config.toml
bias = "none"
parallel_block = false
init_std_down = 0.0
Each number is 128 + 32 x the weight over its row's rms, rounded and kept within 0 to 255. Layers, rows and columns count from 0. The size above them is the row's rms in percent of the matrix's.

# layer 7 MLP down (transposed), 1152x384, rms 0.0996, rows 1052-1120, columns 96-143
size [102  96  95 101  95 106 100 103 100  96  99  99  99 101  97 105 103 100 105  99 101 101 103 101 103 101 103 101  94  94 104 100 106  99 101 104 105 104  97  98  98  97  97 103 100 100 101 102 103  94 104 101  99 103 105  96 100  99 106  95  97 103 102 100  99 101  96  98  98]
[[ 95 150 133 162 111 140 196 111 125 153 132  96 160  77 119 134 142 165 131  82 124 146 171 111 112 122 142 134 106  76 140 139 163  58 102 171 143 174 132 110 123 117 113 115  55 115  91 139]
 [197  74  96 111 121  97 160 114 127 131 151 166 135 150 171 106 157 143 186 150 142  81 144 125 255 122 136 168  99 127  91 150 140 190 161 114 125  93  96 191 103 147 135 109 138 139  80 148]
 [102  93 157 142 158 150 115 103 157 172 153  80 102  94 227 101 155  94 175 163 153 161 138  89 214 130 162 149 133 172 106 151 129  91 121 139 105 189 177  36 109 130 135 162 148 157 112 149]
 [ 90  69 127 148 102 136 101 210  91 214 114 173 173 177 177 150 152  91  91 133 148 160 162 123 176 151 100 127 144 150 111 126 113  92 129  97  96 122 106  70 144 125 158 152 167 129 127 169]
 [119 130  99 115  79  62 110  73 123 104 188  94 187 148 161  82 143 124 140 133 189 148 140  82 146 176 134 137 111 124  94  43 169  98 152 144  90 152 135  95 103 138 196  69 153  92 164 153]
 [188 156 110 166 124 173 128 103  92 123 131  80 138 100  97 103 116 164 146 185 146 154 156 107  38 135 110 142 122 103 134 104  46 101 113 122  86 125 130 130 117  98 122 164  77 106 124 116]
 [145 102 154 139 170 106 129 135  71  83 116 150 120  87 104  95 145 121 108 167 130 144 162 105 101  33 111 111 160 129 176 117 180 174 141  97 114 112 132 112 119 170 219 124 158 152  78 103]
 [148  93 141  92 139 178 166  82 118 168 150 148 157 130 139 102 122 141 148 139 164 165 145 102  95 140 155 142 132 139 131 136 121  85 185 142  97 140  90 209 151 165 107 105 124 150 110 114]
 [ 86  56 164  98 156 216  64  89 176 125  98  68 186 160 171 143  95 163 131 113 161 118 146 157 191 145 122 100 162 116 127 124  95 129 136 148 141 165 182 131 163  75  90 130 113 155 147 163]
 [181 120  63 127 174 126  96 148 167 145 129  78 148 171 108 206  95 131 118 191 155 165 113 118 153  98 101 158 120 184  83 146 122 203 118 105  75  97 134 107 135 161 155 100 156 104  91 156]
 [102 134 120 132  99 144 108 103 169 164 170 100 176 176 106 114 145 126 139 125 177 112 142 146 101  66 121  80  39 147 152 171  81 119 110  71 193 161 146 111 141 176 115 136 173 100 187 135]
 [167  84  68 181 186 102 132 158  57 101 153 132 162 132 114 174 155 111 168  33 105  99  99 119 129  75 125 109 130  94 132 129 136 144 127 117 134  76 135 130 158 130 136 143 128 126 102 132]
 [151 138 146 176 111 134 160 209 118 132 102 133 110  91 140 124 127 101 163 101 119 125 163 145 117 105 132 124 216 124 142 105 106 159  87 126 139 135 124  72 130 104 142 114  89  96 142 106]
 [ 97 150 175 106 148 132 120 122  65 136 134 151 201 152 146 140 134 116 101  82 177 145 136 110 162 103 108  98 129 140 135 167 175 122 119 124 116 153 133  99 154 109 128 124 110 153  94 193]
 [108 102 133 122 109  86 175 105  64 112  92 122 146 142 146 162 109  55 138  79 153 153 167 156 123 124  91 148 117 108  82 171 102 146 134  94 112 125 118  31 156 136  72  95 156 113 102 162]
 [149 104 155 143 166 109 162 165 161  94 175 113 186 162 133 150 151 153 129  66 139 134 153  49  47 128 163 122 184 159 130 152 120  88 104 116 105 118 155 111 164 123  97  99  73 135 134 178]
 [139  95 138 150  88 131 127  78 140 156 119 160 156  80 119 101 109 132  86 157  93 125  97 102  49 105 155  78 108 120 153 100 147 183 186 125 167 157 126  95 173  91 100 119 113 130 182 151]
 [131 120 154 172  90 100 117 148 124 116 178 168 109 181 115 106 136 106 148 109 138  87 116 142 109 106 170 165 142 148 162 102 194 130 157 136 100 182 156 190 127 120  99  99 140 216 111 149]
 [ 67 148 182 123 131 101 175 130 141 150 134 125 110 152 255  50 130 132 113  99 194 148  99  75 255 169 112 124 140 131 172 127 150 166  60 107 138 126 126 122 119  99 117 116 121  85 177 150]
 [ 90 129 150 156 202  87  63 134  91 127 145 120  73 197 151 179 114 123 136 119 130 142 126 131  76 183 138 173 118 113 140 169 135 141  93 116 144 128 106  82 212 119  90 142 225 139 111 104]
 [ 96  84 135 167 103 114 164 127 114 138 146 116 156 140 183 117 106 105  82 101  66 175 156 157 127 170 113 126 118 202 177 128 117 130 157 113 150  83 163 133 115 113 105 159 160 139  72 181]
 [ 48 105  95  93 155 114 164 132 102 138  84 133 140 144  86  92  84  74  95  77 189 125 124 222 140 159  98  62  88 121 188 184 124 110 125 125 139  90 123 167 154 158  78  92 123 163 150 104]
 [ 86 119 113 134  99  92 152 158 129 175 116 110  82 140 151 168 160 113 129 139 119 139 131 144 115 115 171 179  93 141 133 124  95 151  76 149 124 171 130 121 120 108 112 158  99 164 135 104]
 [142 177 112 154  93  76  94 112 166 171 158 142 108 125 168  74 148 137 109 173 101 120 116 119  80 163 121  93  43 102 121  75 145  68  62  85 162 124 154 188  93 172  98  91  74 150  92 152]
 [140 125 157  63 156 158 180 139  87 176 139 130 150  63 154 127 132 135 155 138 123 162 146 120 107 193 114 164  50 198  73 143 130 121  96 172 124  94 123 133 114 169 133 108 165 117  95 159]
 [144 143 105  65 160  99  99 126  89 180 128 104  74 144 119 116  88 119 120 129 101  82 116  96 132 175 148 116 110 143 188 142 115 106  42 160 131 118 144 126 186  97 135  61  84 120 154 135]
 [156 141 171 136  84 120 118 153 195 117 133  77 127 143 140 100 102  84 220 120 163 148 147  88 211  92  98 154  83 111 156 127 129 153 134 139 119 126 185 105 116  74 111  49 156 119 109  99]
 [158 137 134 158 150 124 119 145 138 167  76  88 144  95 177 187 178 130  86 120 163 139 133  98 139 112 120 131 110 100 172 119  87 126 109 177  78 114 162  93 131  38 131 160 119 175 143 114]
 [189  71 116 161  98  72 186 107 117 160  90  77 111  79 118 145 133 151  90 159  74 137 142  93 183 154  86  75 163 100  98 105 118 179 114  87 193 160 118 119 114 137 146 151 146 180 160 122]
 [109  83 132 114 122 172 152 111 164 160 105 136 134 101 195 146 107  93 114 167 138 136 198 114 244 110 166 117 112 147 140 150 130 118 158  86 116 132  73 179 105 146 110  87 164 122 182 110]
 [ 91 117 131 100 151 113 112  84 133  96 109 129 107 127 227 108 159 137 120  97  84 124 117 118 253 158 107 108 119 151 153 137 130 105  77  70 192 167  91  99 113 157 190 151  92  71 113 168]
 [179  64 111 108 159 168 193 140 130 146 114 131 155 143  64 129 133 176  71 168 145 110 109 151 148  95 138 120 129 159 148  96 167 119  79  67 124 129 124 166 152 115 100 162 106 204  88 143]
 [143 108 127 131 178  88 144  92 144 161 135 150  94 152 104 145 156 116 151 108  92 158  88 161 103 149 179 136 156  93 101  95 137 178 189 110 125 151 125 126 134 166  69 115  94 104  91 182]
 [107  99 148 154 145 105 185 173  80 113 122 128  78 142  98 185 120 139 172 148 140 128 106  58 171 140 146 103 155 152 182  80 118  60  81 141 196 114 141 102  69 133 127 100 123 113  41 130]
 [139 166  51 143 182  84 162  75 133  90 116 129 136  90 133 130 140 145  94 142 116 105 153 110 125 161 142 113  98  82  99  79 131 152 191 107 113 153 158 102 134 195  68  69 135 167 114 135]
 [148 135 154 142 138 202 153  95 144 133 133 176 128  77 121 120 153 106 185 162 104 124 110  66  81 116 109 100 176 146 159 167 121 183 160 123 116 160 151 116 132 134 111 159 174 110  91 113]
 [109 147 144  87 145 110 121 125 181  63 109 166  95 151 106 131 185 184 108 170 117  78 132 130 139  89  95 111  87 113  96 153 105 100 136  86  72  87 101 112 177 138 150 144  90 172 119 102]
 [107 127 137  81 129 119  81 127 146 111 181 121 120 120 145 157  93  64 204 136  80 148 139  54  50 115 152 168 208 158 160 107  98 145  61 152 153 162 147  42 184 138 124  85 202 113 181 105]
 [101 130 155 107 150 159 110 176 138 123 134 127 154 114 143 173 127 126 165 115 102 155 118 140 126 148 128 111  71 142 194 101 132 134 149 101 164 119 160 156 178 124 166 121 120  86  98  74]
 [134 153  91 105  75 167  34 141 112 151 138 178 122 100  86 126 113 143 112 137 120 121 113  80 156 142  76 100 147 155 107  66 102  82 138 172 174 144 164  68 117 118 111  89 188  68  97 107]
 [ 85 196 123 119 106  85 122 103 163 136 100 163 138 170 137 127 110  75  85 135 121 102 197  67 186 165 160 157 134  80 109  84 130 144 123 198 151 152 190 148 123 209 110 116 121 101  85 127]
 [130 135  83 131 134 136 135  78 126 122 124 179 110 124 155 108 109 147 131  73 178 169 166 195 211 109 159  64 148 132 121 156  72 104 157  97 139 101  69 158 149 150  94 130  67  97  89 170]
 [100  97 121 185 154 154 103 120 130 161 173 121 105 156 132 105 190 119 133 150 156  72 145 133 111 147 136  62 144 120  73 110 121 115 134 157  93 102 117  91 156 165 157 143 104 160  53 141]
 [212 149 144 112 100 121 138 128 157 140 126 156 111  97 101 124 126 133 137  96 147 137 160 128 150 145  76 124 126 142 105 154  50 106  47 112 176  77  83 157 176 126 117 174 188  95 134 131]
 [152 123 103 193  95 129 135 180 145 152 154  93  31 129 164 105 116 154 167  99 148 121 175 175  89 124 135  84 103 122 142 182 121 108 131 160 120  97 101 172 103 122  99  82 114 115 163 119]
 [133 173 139 125 145 133 131 179 134 125 173  90 165  71  70 166 108  92 122 135 216 127 106  86 121 181 128 113 107 129 144  92 128 103 122 123  98 136 125 107 136 153 117 133 115 107  76 116]
 [ 57 122 185 120 149 169 104 113 125 102 150 182 132 132 135 119  57 152  79  73 134 190  77  85  77 155 192 148 164  94 123 120 137 148 124 105 131  87 208 167 172 147 153 115  55 134 133 184]
 [130 153 113 117 135 115 181 168 161 105 164  93 124 157  76 205 138 110 147 126 152 108 152 132 142 129 118 142 154 162  85 168 157 134 196 134  84 120 117 189 135 114 136 127 108  94  71  95]
 [122 114 170 155 159 149 130 162 163 127 137 127 139 146 123 119 125 214 142 114 191 133 190 101  68 159 164 155 106 112 100  83 125 151 111 144  96 108 148 168 131 173 142 131  81 151  93  64]
 [ 95 135 176 115 162 142 135 143 119 162 134 118 145 117 244  99 114 172 155 112 143 139 172 138  97 163 134 106  81  73 125 132  44  68 164 118 185  94 119 201 133 109 132 121 142 145 117 155]
 [100 112  98 186 134 174  97  76 130 158 128 120 154  79 133 171  58 100  82 167 189 132 107 119 103 118 107 106 114  73 177 172 119 197 201 176 183 147  97 131 113 134  72 174 148 166 130  83]
 [180 134  86 159 182 138 140 159  88 138  68 120 164  95 113 141 119  90  95 169 161 130 127 119 118 177 147 147 120 170 187 111  76 164  95  62 108 157 117 149 135 132  98 137 181 104 109 143]
 [100 119 106 167  71 134 117 187 188 163 184 153  98 119 118 163 143 142 114  98 155 179 169 158  80  99 148 159 146 110 160 125 148 140 108 151 127 165 184 134 135 143 118 111 154 136  85 151]
 [ 85 235 143 109 120 145 148  82 126 146 106 168  72 146 141 100 115 110 175 125 180 148 164 124  60 132 132  73 119 151  57 140 111 121 117 122 126  88  82 104 147 145 161 117  93 145 111 121]
 [147 143  73 144 128 173 102 130 176  78 100 169  77 148 128  67 105 144 123 175 155  94 174 105  99 144 138 165 152 151 149  99 158 135  72 124 105 143 164 144 119 104 164 132 129  74 107 109]
 [ 83  81  84 160  54 160 184 116  99 173 132  89 122 117 119 127 108  89 162 117 195 140 205 122  99 149 120 120 179 125  90 162 125 170 109  72 151  87 116  71 152 129 128 109 159 121 125 153]
 [ 96  68  58 159  32  97 181 155 120  93  94 118 111 163 206  87 185 104 139 163 128 107 144 166 249 106 200 142 145  78 170 167 148  79 128 111 116 110 138 120  99 155 164 159 120 126 101  93]
 [121 105 131 125 109 142 160  92 101 152 113 139 141 105 131  86 123 149 156 127  68 155 120 152 129 120 138 105 163  53 118 103 135  97 204 172 113 175 173 157  91 186  81  63 131 173 140 125]
 [ 75 139 147  43 157 156 178 169 159 206 114 162 185 105  82 182 128  92 163  87  80 114 159 114 161 136 219 153 152 168  98 142  84  73 147 126 182 110 164 197 120 163 127  51  85 135 111 154]
 [125 114 120  71 127 150 209  99 132  97 122 179 164 117 177  96 122 194 129 142 113  94 122  74 165 113 166 122 171 201 177 130  75 198 128 189 121 193  91 122  94 156 114 187 117  96 174 171]
 [194 151 151 159  85 176 121 167  83 101 155 117  88  97 141  77 111 124 107 119 147  70 137 114 171 192 157 138 156 133  85 139 155 122 154 131 186  74 196  97  69 172 182 149  50  75 169 142]
 [121 101 118 148 133 165 150 150 159 159 159 119  58 136 105 177  98 141 160  87 193 116 117 127  97  86 163  89  85  86 126  83  76 106 100 107  93 154 128 123 136 115 171 104 108 176 102 157]
 [156 140 161 183 145 125 209 151 154 109 127 167 128 150 110 152  78 162 123 184  88 148 117 132 109 137 117 104 153 148 162 159 148 129 130 108 114 133 137 142 155  81 152 114 157 128 142 143]
 [ 96 138 112 119 116 101 182 127 105 119  98 132 142 130 126 154  93  83 126  99 191 108 172 137  59 156 193  74 147 166 151 124 153  89 100 161 134 141 163 159 144 135  93 171 118 107 142 108]
 [ 80 149 145 138 135 114  99 133  46 170 174 158 119 116 103  73 146 123 124 106 166  79 139 156 212  59 155 137  94 111 128 132  81  55 109 115 116  85 161 172 103 128 116 169 131  70 145 178]
 [141 149 121 109  59 167 149 124  98  85 175 117 110  78 210 154 138 135 117 139 144 136 105 195  94  96 159 170 156 144 151 118 129 156 130  90 184 200 110 194 118  90 167 131 100  77 215 162]
 [165 112 132 134 124  80  87 147 120  47 114 139 139 118  90 110 190 154 129 141 117 102  88 113 199 161  62 152 173 130 112 163  72 132 102 134 121  87 179 115  96  85 137 168 126 130 160 162]
 [122 107 103 125 127  99 102 121 126  91 147 158 137 165 141 131 176 112 114 126  93 111 104 134 245 130 116 117 132 121 132  91 168 114 127 123 161 185 158 109 161 156  89 172 142 196 188 104]
 [153 152  99 143 142  66 114 128 148 118  97  89 110 121 114 238  54  91 144 138  53 140 134 117 192 113 123 141 173 133 165 117 106 186 147 129  68 112  78 136 188 134 184 101  97  98 157 160]]
# layer 7 MLP up, 1152x384, rms 0.114, rows 1053-1121, columns 96-143
size [ 95  94 102  94 106 101 103 101  98  99  97  98 101  97 104 102 103 104  98 103 100 106 101 103 104 102  99  92  95 102 101 108 100 101 104 107 105  98  97  98  94  99 103 101 102 101 104 104  91 103 101  99 103 106  95 100  98 105  95  99 103 102 100  97  99  93  94  98 101]
[[128 140 133 163 135 149 178 141 116  95 159 109 122 109 117 107 140 138 191  39  87 172 107 172 113 187 121  72 156 156  76  81 121  96 162 106 161 157 120 173 156 156 111  93 104 104  98 128]
 [166 101 128 119 158 170 143 130 112 199  84 110 156 159 145 101 112 145 131 102 113  86 144 106 113 151 156 172 129 210 114 181 117  83 147 110 142  89 127 113 100 116  91 154 100  93 110  61]
 [125 132 105 178 168 103 106 111 110 172  95 131 106 193 132 105  91 140  48 113 111 163 157  40 114 136 110 163 114 101 124 133  97 181 127 138 104 166 151 140 174 115  94 138 137  99  95 137]
 [ 92 118 209 139 133  80 163 146 105 133 121 121 129 131 154 153 133 162 209 138  85 176 108 160 107  92 152 125 193 111 162 139 142 123 180 156  88 166  95 141  69 164 132  72 145 141 114  74]
 [122  76 144 186 135 138 133 204 150 146 170 118 106  79 110 116 127 115  84 107 130  78 151 109  97 140 174 165  88 132  40 107 125 102 140 141  93 128 136  98 127 136 114 107 176  67  90 119]
 [ 83 126 116 169 108 111 144 117 134 153 117  80 123 111  34 124 112  85 159 150  93 128 130 145 133  59 104  81  99 104 107 189 137 151 160 103 143  80 111  93 136 177 101 117 110 105 159 152]
 [135 109 115 127 157 183 134 145 133 109 108 125 168 130  81 110 127 114 117  44  95 141 145  97 148 123  80  84 181 106  86 191 147  94 163 105  96 124 101 109 104 127 115 118 138 125 190 129]
 [138 110 104 168 180 140 133  68 148 118 101 144 114 146 149 142 122 129 113  87 128 191 152 118 114 155 159 118  73 106 123 133 131 134 103 106 164  87 149  81 149 181 155 171 126  92 114 159]
 [168  91 145 127  98 207 144 149 102 140 109 115 177 188 108  81 118 150  83 154  59 143 144  84  94 169 198 125  94 130 164 142 117  91 136 101 105 144 208 103  95 152 112  90 141 154 125  38]
 [158  95 117 134  88 102 100 152  97 184 116 105 129 179  66 118  77  91 155 150 139 181 100  85  82  92 145 133  79 103 153 117 130  70 168 142  94 131 135 150 128 163 135  61 130 111 108 133]
 [170 162 174 129 112 116  65 159 172 122 113 106 200 102 108  75  92  83 178 118  84  88 204 121  92 236 116 133 130 164 144 204 167 115 118 133 105 126 115 114 159 118 184 144 121 119 117  75]
 [ 64 152 110 138 130 155  80  89 143  96 146 127  96 139 119  90 102 114  96 101  92  78 157  98  98 176 130  87 147 177 118 136 125 148 209  65 154  96 137 165 101 214 124 157 160  80 111 133]
 [ 93  81 179 144  58  80 111 102 150 113 131 118  83 109  90 101 121 130 109  81 117 116 141 184 127  82 156 135 134 138 118 160 114  80  91  86 158 102 178 160  94 119  71  93 111 164 166 211]
 [ 89 167  91 122 175 146 128 111 142 181 128 134 187 100 130 148 139 111  72 141 182 106 136 120  99 115 157 140  89 110  59 130 137 150 154  69 169 118 100 118 114 193 151  81 140 124 101 176]
 [ 32 117 135 127 135 109 150 139 136  52  97  51  93 105 117 139 117 102 125  52 112 119 116 128 121 134 171 124 170 194  84 115 152 104 144 127 144 156  93 168 164 175 134 122 163 131 143 146]
 [ 94 144  96 135 100 171 148 122 152 160 134 105 148  78 111 110 102 148 145  93  50 117 109  55  99 110 140 106 151 239 105 165 125 141 166  90 137 185 101 133 140 120  98  43 153  88 138 142]
 [157 142 156  94 146  93 127 125  97 114  80 131 128 167  89 122 169 167 196 111  66 137 133 168  90 142 136  85 169 135 107  78 167  89 187 188 142 159 102  98 131 158  58 108 142 178 126  87]
 [ 80 161 198 131 102 134 136 138 135 164  76 122 137  96 129  27 100 101  75 134 122 165 112 148 136 178 149 100 156 131  86  98 165 102 114 162 145 108 147  86  91 141  52  88 123 150 116 101]
 [129  95  98 163 138 133 142 168  99 124 148 102 130 130  65 130 106  40 119 102 143 138  93 118  95 145 174  98  96 154  99 132 119 178 153 139 144 109 150 131 127  98 165 147 124 137 150  81]
 [163 101 166 161  74 122  91 138 120 130 130 127 149 184 102  53 176  77  68 116 107 120 108 105 116 149 149 113 118 119 114 131 193 145 135  96 185 119 129 121 146  67 129 112  67 146 193 124]
 [162  79 126 141 102 103 134 112 103 182 211  95 176 138 101  88 160  80 124  89 182  81 127 121  88  83 156  92 101 131  99 137  97 171 152 150 157  90  94  78 149 139 116  66  39 107 115 129]
 [159  82 114 153  48   0 161 130 196 141  74 145 179 147  90  79 145 115 134 117 178 126  68 168 109  99 180  61 145 117  65 149 126 179  74 151 107 119 138 135 136 158 149  56 105 123 111 133]
 [104  89  98 125 129 133 133 160 121  69 154  65 171 157 131 155 127 166 140  67 105 114 117  96 117 110  89 121 122 161 106 170 116  58 139 102 129 111 103 116  61  88  88 135 160 125 126 114]
 [169 112 176 131 107  89  69 107 139 113  81 138 135 169  89  63 139 135  83 126 117 117 131 122  74 146 123  75  93 146 139  96 136  99 183 119  97 102 119 120 150  95  95 179 154 104 170 134]
 [141 132 149 142 112  84 146 148  99  95 122 102 171 123 110  91 182 146  74  66  61 162 135  95 116  98 163 120 152 140  67  79 121 126 152 135 157 152  60 107  80 223 108 130 127 137 135 119]
 [179 164 127 157 121 151  78  80 143 135 145 121 148 104  72 106 130  88 151 162 159  98 178  61  97 127 165 105  94 155 135 181 213 129 101 131 110  69  93  76  94 236 123 101 153 127 102 196]
 [153 153 111 133 110 140 125 159 135 116 146  99 117  87  33  63  78 191  19  66 124 120 140 156  68 192 185  99 155 132 109 128 134 135 160  81 120 114 167 100  90  81  92 150 137 124 109 175]
 [140 154 151 121 163 115 124  99  89 196 167 110 141 190 136 129 124 102 130 140 131 137 142 108 121 116  94 177 146 132 131 108 163 121 116 137  53  80 128 152  83 129  93  73  66  68 150  91]
 [171 116  95 169 103 115 139 123  79 138  64 160 172 136 143  89 166 131 132 139 114  64 169 103 103 155 115 142 105 136 146  99 148  87 158 118 163 111 179 181 165 144 127 189 131 169 137 123]
 [117 139  92 128 167 139 120  75 122 136 130 103 166 102 139 152 190  77  60 106  88 101 107 146 113 124 171  98  68 116  39 139 120 112 105 112 131  67 139 134 122 178 120 148 101 149 138 127]
 [116 137 146 148 105  61  94  97 104 156 127 143 121  64 117 128 158 115 135 106 156  68 169 147 128  89 138 135  69 142  82 149 184 144 183 155 170 123 106 100  97 154 110 150 151 146 154  65]
 [193 138 128 114 153 100 121 138 137 145  74  71 155 142  80 126 117  97  83 149 110 132 166  75 125 161 119 110 144 109  93 101 124 142 139 108 112 127 139  85 102 147 136 102  99 106 132 184]
 [ 65  95 137 108 141  65 152  68 156 148 103 123 134 125 121  95 147 117 161  42 113 140 158 108  75 175 176 130 199 175 117 201 131 115 149 102 121 177 130 152 137 139 162 148 156 100 129  94]
 [104  99 163 194 166 117 119  94 126  88 104 116 123  89  75 110 136 136  80  99 141 159  99 170 104 159 172 108 128 112 165 139 122 129 116 137 105 101 121 101  73 113  57 168 152 133 129 149]
 [ 87 149 167 105 140 143 134 140 129 141 187 114 118 129  93  95 150 144 168  96  83  57 105 134 118 106 142  45 152 106  74 169 210 113 151 139 130 117 105 117 164 104  86 134 157 133 163  90]
 [ 73 145 125 128  52 145 131  99 133 120 112 105 156 126  75 153 122 112  77  71 125  60 138 105 139 101  94 134 133 175 120 137 149  87  98  34 105 141 170  91 159  90 141 156  78 134 128 133]
 [140  73 177 151 104  30 143 121 123 168 160 133  69 113 112 129 168 109 130 161  84 106 165 109  92 134 160 167 113  83 145  90 118 181 128 130 148 118 124 136 180 171  82  93 152 142 109 125]
 [ 91  80 134 115 107 123 111 145 138 116 106  58 155  98  77  78 142 156 155  91 136 133 141  94  73  83  94  95 100 126 123 150 161 146 106 138 155 117  78 100 133 243 128 101 107 116  83 142]
 [118 178 132 118 158 148 118  96  84 102 201 101 154 169 137 123 135 127 137 137 136 116 152  65 113 143 102 157 141 134 144 108 132  98 147  79 137 144 161 145 113 129 160  90 129 141 108 175]
 [108 149  98 232 161 127  46 157 129 135 126 128 161 143 104 107 117 128 123  81 173 111 129 154 138 200  79 116  83 103 105 195 111  89 119 126 138 157 192  67 187 125 134 166 117 128 136 132]
 [ 94  66 134 154 108 120 151 132 156 102 133 149 141 140 118 106 176 148 172 118 121 130 126 138 104 122 152 125 115 150  95 124 123 119 184 142 174 128 140 131 146 118  50  82 116  98 152 116]
 [141 156 196  99 113  85 137 128 144 172 112 161 155 124 114 153 124 155 143 129 140 148 179  95 118 160 139 132 135 193 124 143 159  91 110 109 133 133  95 156 146 118 137  69 126  93 135 115]
 [160 104 162 182 151 155  93  78 133 122 104 105 121  71 124 129 108  52 174 128 105 174 157 148  95 128 163  82 139  99 121 100  93 176 159 115 138  97 118 110 126 148 187 158 103 173 113  81]
 [ 66  89  83 126  64 154 138 142 138 212 118 140 198 139 135 149 158 117 130 130 132 124 182  99  85 174 224 144 130 105 113  78 176  98 169 103 134  64 113  93 142 110 124 167 142  90 128  97]
 [127 158 167 115 119 131 109  89  75 148 112 169 148 145 103 112  91 114 108 135 119 150 131 101  75 139 127 166  75 123 102 147 172 153 180 118 121 109 130 117 113  76  92 127 121 178 113 108]
 [114 101 168 117 159 154  86 121 159 135 141 116 178 128 124  90 193 138 164 173  68  93  89 186 108 115  84 179 112 155  98  88 113 165 170 106 201 146  97 145 123 104 147 116 182 105 129 119]
 [168  84 141 128 151 200 177 124 125 105  95 112 163 128  96 156 118 112  83 172 147  49 166 104 128 162  79 139 124 175 155 176 116 154  82 143 126 138 114 137  60 108 109 141 130  45 208  69]
 [124 125  53  74  92  88 118  89 146 195 125  82 118 153 117 134 174 170  71 115  69 131 134 149 116 128 146 112 155 141 152 153 148 101 157 140 146 115 103  97 152 169  72 107 153 151 139 155]
 [ 78 159  87 185  91 121 113 126 103  90  48 140 109 123 139 146 145 148 158  68 111 121 184 146 152 108 108 161 125 157 151 199 230 132 125 110 136  68 115 117 106 142  78 102 117  86 139  95]
 [ 54 123 156 115  65 122 195 107  92 189 146 104 159 134 122  98 157 154 160 139 157 104 184  89 112 108 119  81 132 108 145 135 174  90 170  77 128  78 196 153 117 163 127 104 104  88 181 110]
 [134  91 145 131 105  66 109 105 196 144 139 153 121  84  66 109 122 117 128 148 113 114 124 162  93 195 163 125  57 155 154 160 183 135 134  92 159 102 126 115 140 141 122  61 101 119 142  97]
 [101 137 148 136  67 119 124 112 149 143 150  86 125  65 127 156 182 104 121  72 128 119 136 106  98  55 111  62 131 108 136  83  90 103 204 100  96 107 159 175 139 148  77 110  97 140  79 121]
 [171 128 102 159  78 177 147 118  44 126  92 122  92 127 129 131 126  68 146  74 119  82 138 105 119 192 122 147 192 125 109 150 149 129 173 126 117 152 143 157  98 159 153 101 117 145 155 140]
 [ 76 125 182 149 146  89 157  94 131 116 143  94 139 109 115 103 171 107 121 140 179  98 146  49 119 162 100 171 131 114  94  90  99  86  94 120 172  89 143 112 125 150 112 104  97 150 139 113]
 [149 128 163 105  95 109 131 143  79  95 138  71 169 136 123 139 137 130 137 147 163 174 153 117  79 154 134 158  86 143 154 138 116 152 185 100 152  27 154 129 121 187 136 119 137 114 108  85]
 [114 128 154 142 119 152 165  95 100 159  87 118 160 110 116 155 106 129  98 117 114  97  87 122 164 137  92  93 106 164 100 144 112 144 123 143 134 155 158  89 130 104 138 115 166  85 120 151]
 [116 171 118 133 146  92 108  51 160 112 128 129  91 140 107  77 146  96 155 120 211  96 116 121  99 105 113 180 117 159 127 161 138 115 174 128 149 142 139 144  94 163  94 152 149 103 113 124]
 [111 137 122 149 111 117  82  63 116 151 131  76 153 143 106  79 137  64 153  80  68 138 164 109 120 120  71 150 154  97 103 183 127 105 140 110 117 132 101  44 145 116 132 174 152  95 153 142]
 [104 121 178 176 119  91 131 128  47 154 146  84 127 160 134 165  87  98 111  63 136 106 141 135 120 177 178 125  75 172 177 133 198 186  83 135 128 132 154 136  58 150 128 114 114  88  62 133]
 [129 140 150 168  88 159  96 136 141 100  90  85 126 154 129 130 139 160 131 157  97 152 141 188 136 146 149 156 126 147 127 140  65 124 146 144 146 105 189 122  42 145 141  68 141  99 191 139]
 [165 159 152 118 124 107 172  92 125 232 123 116 117 186 103 100 111 131 134 155 128 145 127  64 110 192 148 138  91 117 178 105 162 145 119 170 111 158  88  95 116  69 128 111 112  85  92  51]
 [ 67 122 155 204 154  98 124 124 122 133 132 105  65  86 127 142 165 119 128  84  97 125 110 141  98  98 206  91  95 125 109 135 124 110  90 116 181 110 131 114 128 188  66 158 132 153  71  41]
 [ 79 135 205 126 146 143 104 110 146 115 143 107 151  66 101 124 128 121  42 122  85  57 210  80 111 209 156 146 139 113  89 154  72 141 144 131 138 149 144 148  99 157 124 133 183 157  88 152]
 [ 89 100 154 111  82 118 110 109 167 141  69 142 133 119  83  60 152 180 120 155  96  98 119 128 108  96  90 108 158 158 130 135 162  93 104 125 151 103 191 110 137 176 126 131  99 155 127 172]
 [173 113  84 147 114 134 139  75 111 142  92 134 113 117 140  85 156 131  60  54 162 146 138 116  86 174 204 149  50 150 133 122 162 114 164 172 109 117  88 116 107 145 131 122 169 121 110  90]
 [ 96  94 148  89  79 109 151 183  82 126  93 115 160 121 107 113 127 153 175 108 106  48  94 135  40 124  78 157 122 143 137 161 159 126 114  75 127 121 118 126 134 197  69 129 198 130 132 105]
 [ 83 159 109 128 131 128 107  99 114 164 150 102 104 162  83 130 139 134 111 117 117  69 105 107 102 152 119 137 141 121  89 139 134 156 163 129 115 209 149 147 148 103  81 149  84  79  82 150]
 [114 102 178 142 103 115 104 145 166 132 121 111 151 117  81 139  83 128 123  80 137 164 155 162 157  96  99  96 124 119  81 156 125 165 136 210 174  77 131 162  93  84 136 155 114 102 138 142]
 [164 124  76 163  85  65 194  95 111 103 160 168 108  96  61 163 135 112 147  94 133 131 146  71 110 163 138 103 122 146 108 127  92  80 126 167 128 160  87 141 112 131 167 109 119  65  84 149]]